Part of a small language model's weights: RMSNorm before each block, tied embeddings.
Each number is 500 + 40 x the weight over its row's rms, rounded and kept within 0 to 999. Layers, rows and columns count from 0. Numbers have three digits each. The size before them is the row's rms in percent of the matrix's.

# layer 2 attention output, 320x320, rms 0.059, rows 163-318, columns 160-199
105:472467497473528476495446482595579438493475552490454525496455454494530510479528495534490530503506499484480484453513547487
097:503517549449540434436551509487487613491404458485471464517474479510518532490555528439477574545503524483558516583508578539
109:529484508550449566523466457547489522524495437503522545497473469539537525430544485527540429469552476484518574458503476503
100:479519465453460408536536477490511520443492519573557473514493488577464486545564499512480512524565514517427539500439451515
104:530455514485446545498454529539551532493544507473470489539531466494494468461515523597507535503470448501465478528514581532
101:561466543512532525546583489463555440519440521509526525443566547530488563483548498476403443484431522490497560521490448509
103:575522393502575484430516610480546512408456549429471504517532513517515513533428452514513500470439457426444411510495509503
099:498484485509417491445484501484475545457507508520557440451541425456443460548430545453519430552509600608541495477423574464
098:462512485522572472510584514533498474475469532528521495517483499470489476567506457485547513510430584592580538482454589524
099:412495474490477490530470498455533462468551529539476486468536488545524485499495431569539544559498496502425485522457492553
103:586518539415548500464487545544506456521513553486530533507383486421515463490482519504509493514555506578568517536498447486
093:533511506495461476490541503599508512486554499512560505437467535481460461469518447466529503469421544517479478591485448593
107:477503531500597465550528548527462487463518520507536437525516552432514460550473411449473512445547465536580482560483517462
139:497504499507475512501594504437429484468552480512498501459502508468518556491575480516452507468503488477496547521461467437
105:516608513505526540435452533499516497484437421536499577496568498455484490488453528487569519522501515495476470530517510470
099:482486500511577476522508454432539448528530489459494409536483534477441531587531490541491541498488515491466474463434510439
102:573505497502537475465542467473486512471536497502500515456487521481500454518455501410566525479541490500435452488556511447
098:494429437538499464395479528516516454502550464445500435415509542500492394475471564499501468486530525520511596435525437524
106:569497489498499485540524474494539472546538542537420549447451453456428502506449453542516478439539501521454519524522472486
102:454498502483510527520384471513491532493563465564475431492483550426529480478469459464541533552543552454503491430489514499
098:497441526525554431503485451512456515466527458535532535484492458524440512436470510514473472478508518499545513534556467490
095:472497462480534505553510536517464428501476584427546513443531448424538578467560436516518516461525511476522514515499498495
102:415560547444512500468403494601450493454515495494431556520466509448481493494508491475468521468496470512406523499537500528
104:479474455556499501473472493525498478519491478555523480445414559552445465542496457479498466497477474565546465537513557552
100:547449448509532554512545586462499514522464479520543545475521494482441544487481467493477511499554434503514520533508522554
098:513575517488451421452501517607498509464515476515505498469501402560467541526496513518439514435523555507538483527505571417
110:596509480401537471494447537530542522404501551569517525523470501558584487519534460410531508497510541441523420506556535471
095:422487529518452476488504517552472516520560610612507597545507476526520468552426447493476539509516419479557447530512518447
097:465531527433466468566527479511513492497537460502463555569504494528589560496518555462488493439405503474536508502504515455
102:532488466396500503564509484534468542523527527529517485436560533514485437502509571455521553506552460434479453506497455624
107:511523507521509490546520446452430488534472529494508460556417444487591499455562515490525498386512471498499457512523499566
102:554508497500435503511473431507461503457521513468524471516571505561473596417477505578477452527480560448503502521526468476
101:573502501514496486543502515532579436468471487465525461443479452442514460504533491481459512521487449454519503540533435522
104:453522440520467509525539508479513552470508462519507499525442486485469478509492481545483508541543519542462517509484490451
102:551501453564426530483503436487574497441375466551463492529513482461509534494461569474500439523481535511523530541478416501
101:508439535536561475525560452446438448486535514489545556520540588443533551432549518538539478557470485528496515480501504517
101:534455480464502476546463467548477425482510522520539505533489513527512520486528498558515456466542522482501466562439529522
092:538509469581511537518489520466456544518485523499446469514491455550481510507533478468475512517469453453552517526522447473
096:549550547446556503461518530516486493482538525522491469524496545377531549485483406544567501441482479560495476423483511500
104:550574420527528530443521529497522466547523519492510509547507544518474483474485528553422498411482512521477493429473525497
102:463465520492480434443543504434538500426568528434468532482573539382489523505458529472466499534575529463484518495501531506
103:424486439450507483494483490518426481583464546529606504503499476478470535437581478496538529453455464499423522502469532441
101:538518555530452507503486538459505510506542460437516401531531444558476434487467531497514461455539519546572534481506473525
096:589521522504492504543466540474516485552539512525552513529558430466513476475469438535520509483458472467491507474529492486
095:473478456491493452541494489488515431495426473465461470541580495537517514508477462514539546468445483502563473556494522591
098:521544520457472505491442463555456551482463562489521567517546445593438520539503549513578505514513521517489469481523531451
104:547546598435553478540526411539486449542556427499468544545479581531487445511465517483527441502541510480515503386395521471
102:514454517530550533476473509488439515523482419509532532523500518517473464451412544442487552584506471544506499475528409498
098:489476499561478506547487479461479573474542453489495491489464498521517550528546501489509513492510597509487530521540563508
096:489527469554502468584489525495483483489575508525600470506514537511509516496478508456493496469516475535446415552555496572
100:511529508512553553467473482517519568487474495454569523477544526509530458535505550562470470480475535509557385518430524457
101:482460504557459467418515508512459481565491461490546557441551452486541514546537552506441474514550517534534502470463506491
106:485480466506405510448552433530497397501487506483498493574447490530449546410479462497440468542481505498493486547462509522
099:572557489556501451514493487490496454475502454485509544535466562537517553485408481523463519485580489460441510541609516522
107:485506504527477491493516600540544500483548483555530575557482547439509488436543505509485583470521514498506515509545494494
096:497497537592484486457538558538478520473601507536440436530400509514495523543477530480476482477521533510449524446522457526
104:544516467556429489508542483519586502498499522480470474545503538469511578504448519507553611570548479472505512464478379493
098:503479510541432520536541502536444387554451567460398563496463500552534494516503550502547495509472582451418464494558555493
097:568485527487507530458470465529464483443590450538550504494497459526537538496517570522594526506481473446483479485498465540
092:417534451406471595469521514508505460461469458523440519527536521511480520479510451545498465498498483582476473513513510499
101:545560521534470497519491470457566481505492472488484502486522523521469451512495488495505485488445523531537416453468487465
108:515523560505507474481549492532496480485558461488514417483461484449545485501552466553484466525438561497481445412557520504
103:496562530470549487556496542450495395458553546514501491551493469477536538489525472445524532440507465541466522451556451560
104:446484422502533510514562486493482542476493443484506513588486479541478578533489550495543566402524472534541437439505530461
099:545477412491587518476466604536473430470487486542535466597515518491455487621497488591481509499482451561436491517494492505
099:479547442491464501512512420499521597461484502511498485486472468394479514425520461497514542454460476476526459489501448441
096:529515544508493487532512494482494530499571483484490497549490474493470471462473511552513511470456443574469438577499493459
097:473474566493487541576552428532497522504522496454410454511534456527573509516558427531472493586495523512491476483571484541
101:414589518533469480533533574486491502492583470372513426534547493481558538512477481460432532449501435464555551530456513502
101:497440588553541417453541455501502520514560561409475455542540473527491576458511441447507475472521588543516476463540533446
098:515469604513467457565523511506564506493474505539541518539569480491408513506583552518447473546553492576540582419462504518
093:530462557508489563457489493493574536474522531550511465532524485460594463537495475472501458506584501531461581496482598555
100:574457460459478519507539451574572457421483527445547466478578487503440522546481531555531465455474508481475548523474490491
098:512464517441498496499477510552482524491484456537443591573433464390499519532500547457479473457533514468500530525571522509
097:491461445534437488489506459534458511397495478525486554529470486457506515420535487486504501513488483533491550485451526478
095:462587510515525428479516514519471482502461408500495458489482507514515466509476519541567439500448501396499497522475477603
098:595491487582499524464508480497454504517489467488476448486476481557496435519438479529458531485538536618556476494517502518
095:468492478461532546573446488430510482496565479515438541529517431472507502592496574459504480516467543500536505520493500506
102:464500478462529584570490466561537575568463537475528505506509524468523485459479505521492425484448484558522500553496603515
098:513509502493530506484452499464394517497614445545477527485510560465479496534462533491463508484503449484525447494595572537
096:489477580505456534459594490539490501555466538531428447403434531504426453408467555403536491507560576468459517529476514480
096:529460580523490559559460450580469505494500443534530486462547467485423473497453498443473545481516493569548477468553500522
097:460497450476494458582478534482511444542516432447489493530538595439440549461471534459476464543517439506511483493479480505
100:474551571451477504493508504469519415441465616534518526509503463466514551513523534532489491498437519495476441486516423444
101:514470509497460527495484461461498521491527603559532451474580483501401570432531510462540444446523489564507555516535548467
102:462478481513508469503443530522524542519511491524429510483471507502504468540446464518487493517509452459564496524494465471
101:551466455470488454508572490452503465450524518517520514509488483531506462482465544499469468576467465511428467535554540493
101:488553471482465511523523536520479528525534427432510525487433539463501487482459467445532477500369494488540502505406501425
105:502552519504527543496492467425527482516506523551517484499492517490438472519477392569506373530476437490504414489526537555
097:450440531422521447579479530470549523456480497495466515506411494494441533557426490532490554528530492505407573564453458479
103:488504458474495576483546551537459502527567567581499522428469507498550517494501501484484475518437566487446528490475490443
104:492498511531482502429504502519476487458485469448577528488433462447541488515525459467457503460490473480467484538435462502
100:533516455475517510491473549408500554489564454553491523451460437490464489491483422495420517475511472522420498462515622498
106:512544521453509525521536560428508407549455495531492429508527541483554483505498500496494539542544466533533543536497507482
100:502437461516532506467527518478538511485514445478486508454482529513562537523487516483546461490490537528603576439434492448
105:506497507471528481528516533477491551412555563504499544497491550558508503519476544492476555513464453479534539496469532474
098:465572511551509452576521546531517413467461582510518496458496518547473419482538514467449532492574454459525534454519463463
099:482546516506546572525514453473486520538538526414484598472491403474476489551525466494502494489525526471470455512469525513
096:505504482470461508492450505510515522517496584505480510523500544454527496534460501450478556429451495487471457573448508539
100:552501492521522474479511493480504423496507515507472459475423488467440520562497519565490487442514550468513551514500538559
100:542531486522479517479563426568545539537506478537505462522548508446520497476560516493541438526488485514507440537546467513
101:483460452555503513520469512565504512512554548599502430544543401486506515464497413472557548503543524507493526462519400453
105:523579526547428480494493457480468576515553537432453508520522514465487465438486467530474531529520552526480469442408487454
097:500528537520507545456501525488539473557491548518484476523404511547517464535503434460530467490471480528521474442489504499
102:518511450468451476553593521553483527575517559543472474475586488538490524439524511480469438569506470473551551546452490458
104:450447477536539543458490449463535522519447503509485517488492521505566489485438463490544464520475454515507494524509426494
099:520482531523434481580449487524508506518575487524441546479461444514490477493491491446476453494422490504510481559534459525
102:541505482506475474462494471419429465513432496573497570551559495415551505510587498491410512489575517457499471487453492576
103:452450549406546476502488481466501539498480465532514481506498514504527409423506478510492453520548500541558515439553498483
099:542567539494520472460512470589505498512454480542545482498466439521506494475479482462513448514565466511440501521469479510
106:570440403549501500516559525490579426539572485469463522529527505506546519456492498554477462476476469500453467476491470566
097:451430482505519497448542490525522520568506468489496578483470476480508465467560547537541510530467494428517539495467491440
104:452503494496531547449462532517521463502456549498532442470475513510507516528491495503428513471579511510501511440479422537
103:516520491422483450439502475535449416537566516506475490476518492480519512502419536472462517492423484551532441541489578600
108:422514525579391466513506473449489533488535537561513471479507556459519473504515509604475422534505524519534443463452551449
105:542488501512520517487553498521472577527445505453466536504483482517475579531543531550485515450563477481481552518564541500
108:505487481523476442479460448507504518440546556494532622567484457483489456515517496488466512485539528445566456516519497490
100:502627459524523529471466477548500498439462491527525508493491470494511549482534517396446490567465457533432472536524486446
108:507445486528505488511513497453409490508460598481475444485506508492473477457527530547486570474501464441530521481422448482
101:467500469492505505490466464478485548509450511390524540536543477469456492481519545525517530521512558477476513521549533502
099:505512506531413585543462436514452519488493504491444515492506507504466443516429511566427553466520429448475532506507431461
097:516512451582517494466490462534544500491435539435569510574513504503559509555414444446544482494549471534504467473427564511
106:484559435505463488575505424442531555467486490532489542544445550531508516516581438554579525495554561478459491445443446496
100:542456534494532514549489488493512523520498517503547488518409489514464446392507507460521487463480488590530506493441554579
101:503461526466496487535441479506475471445471451433528478445474417484485531444416478504425537495525505506423525510460540500
089:559523439500481540552554461467519509539518436531523500469502493551521574559523547491538522515511516495509517602529524512
099:487542448431529533540492452512492500575476433480510591440508569486473423501528511480519461486537485575520570529467461468
097:457489541513509522481489519471481488459487461494485545519454513493485493521429515506546472443513514498506583418515513540
095:598503513513495508582481559510473494500568511411493475488435564512474460458555518443569517526442511481464522536483471475
096:506573509474502500392497395552462565534512474511471508416595435494482522569543453485442523499451556445546466523455482397
110:482546485465479583517522493451530501519467501407467573529469449529457548500546571444584480442520469536426520465475566532
107:449508512475408509495521489511505512527497544455573550454498564512458517517519539507577466517567493546455519551559507508
096:481460517519501526495542568505455512423476504460521503493484467547553533554467464409560417491411539508592503474460559535
096:423455473527491435487570537550466514531470473562468500430496532508508505533475527582526523569465485482509593461527468514
095:525473512629472494468429541480543412576480497520487436528503504441495528560505553509492515391473496526522515563527522513
098:472443522506496498582414419469490450547466514468491509504492529602502468482492467489508507497457442523550539559542508535
100:511507460405369495508580484523438486453446453485486497462486512424465476543477530548528529568472497485482508503458481526
101:501492495559430500473502486446552470483526483487470475551513540548540504467440504496507572481488508560555533490475543570
103:513486530460520467397529536444466484525459440551510477527497547500516494522550433506545526447490438486580474481520457524
102:509429455587553496469564515565478420528491465455524509524558502502498461501510534515546540499527496540453483463452565468
093:486549528519478492503469547484457444555429496492476465528494496438470507473512415530508450482499486448500491417485455481
097:466556562535437527532533500527466497530543602472533484574587487571502515461485499486537508509486527472477529524539490468
097:523462499539578495500502515580518471436572472544540537497549502576476511516520523485504488465541488561468517457513532556
103:460476472456526531470482466519511511506526494569512503491402559475549411445505530529486565428441433486544503523501488458
103:509456519465476508509496511515637503521467433526533498511451493505523423479467545549473593499488528537553546528478491469
091:539539478446477515474493479459557579510502473488468495519527571461581483488552516508520489445485474518509473530538541503
100:446551503530527514473456523471539556532528499518521528471470576478585512513463509470446517591475495485391472474452586513
105:505504513503493511422447487477501506500474484538509502533468562423563523537572440501543527424492467504503515504392465480
098:458476475533509502559548509496485556438514531489512513459492550541504464485466525540550505530521502536473505473448496526
094:429577503522524535525406450498491481447552476576524547518536500513532430437487502510536470478516537492521555548527461521
105:437504443526519455468462519505486484514521466481498548490567419500494465520484507498573482429561480512462488456522530441
096:534551530472452481497564483487466508492481535525601503501504528562483448542446476491478503528537501576479494486453561455
096:481484494594553474495550478525468508442528457564449497587474521500515472554466506459527540506561530520562502548505466528
096:468545442518502501448487481400533476538499542540460550532525500466491467434584521428466488599479486559494546499472581497
104:511490409485471463508424471475480508569522515581579475530408446479511518495448492408512467489559507451457511466483489557
096:513507476586425483523439503587486453521448497574451482453492585494448472539574512470585560510471473514547474365507516521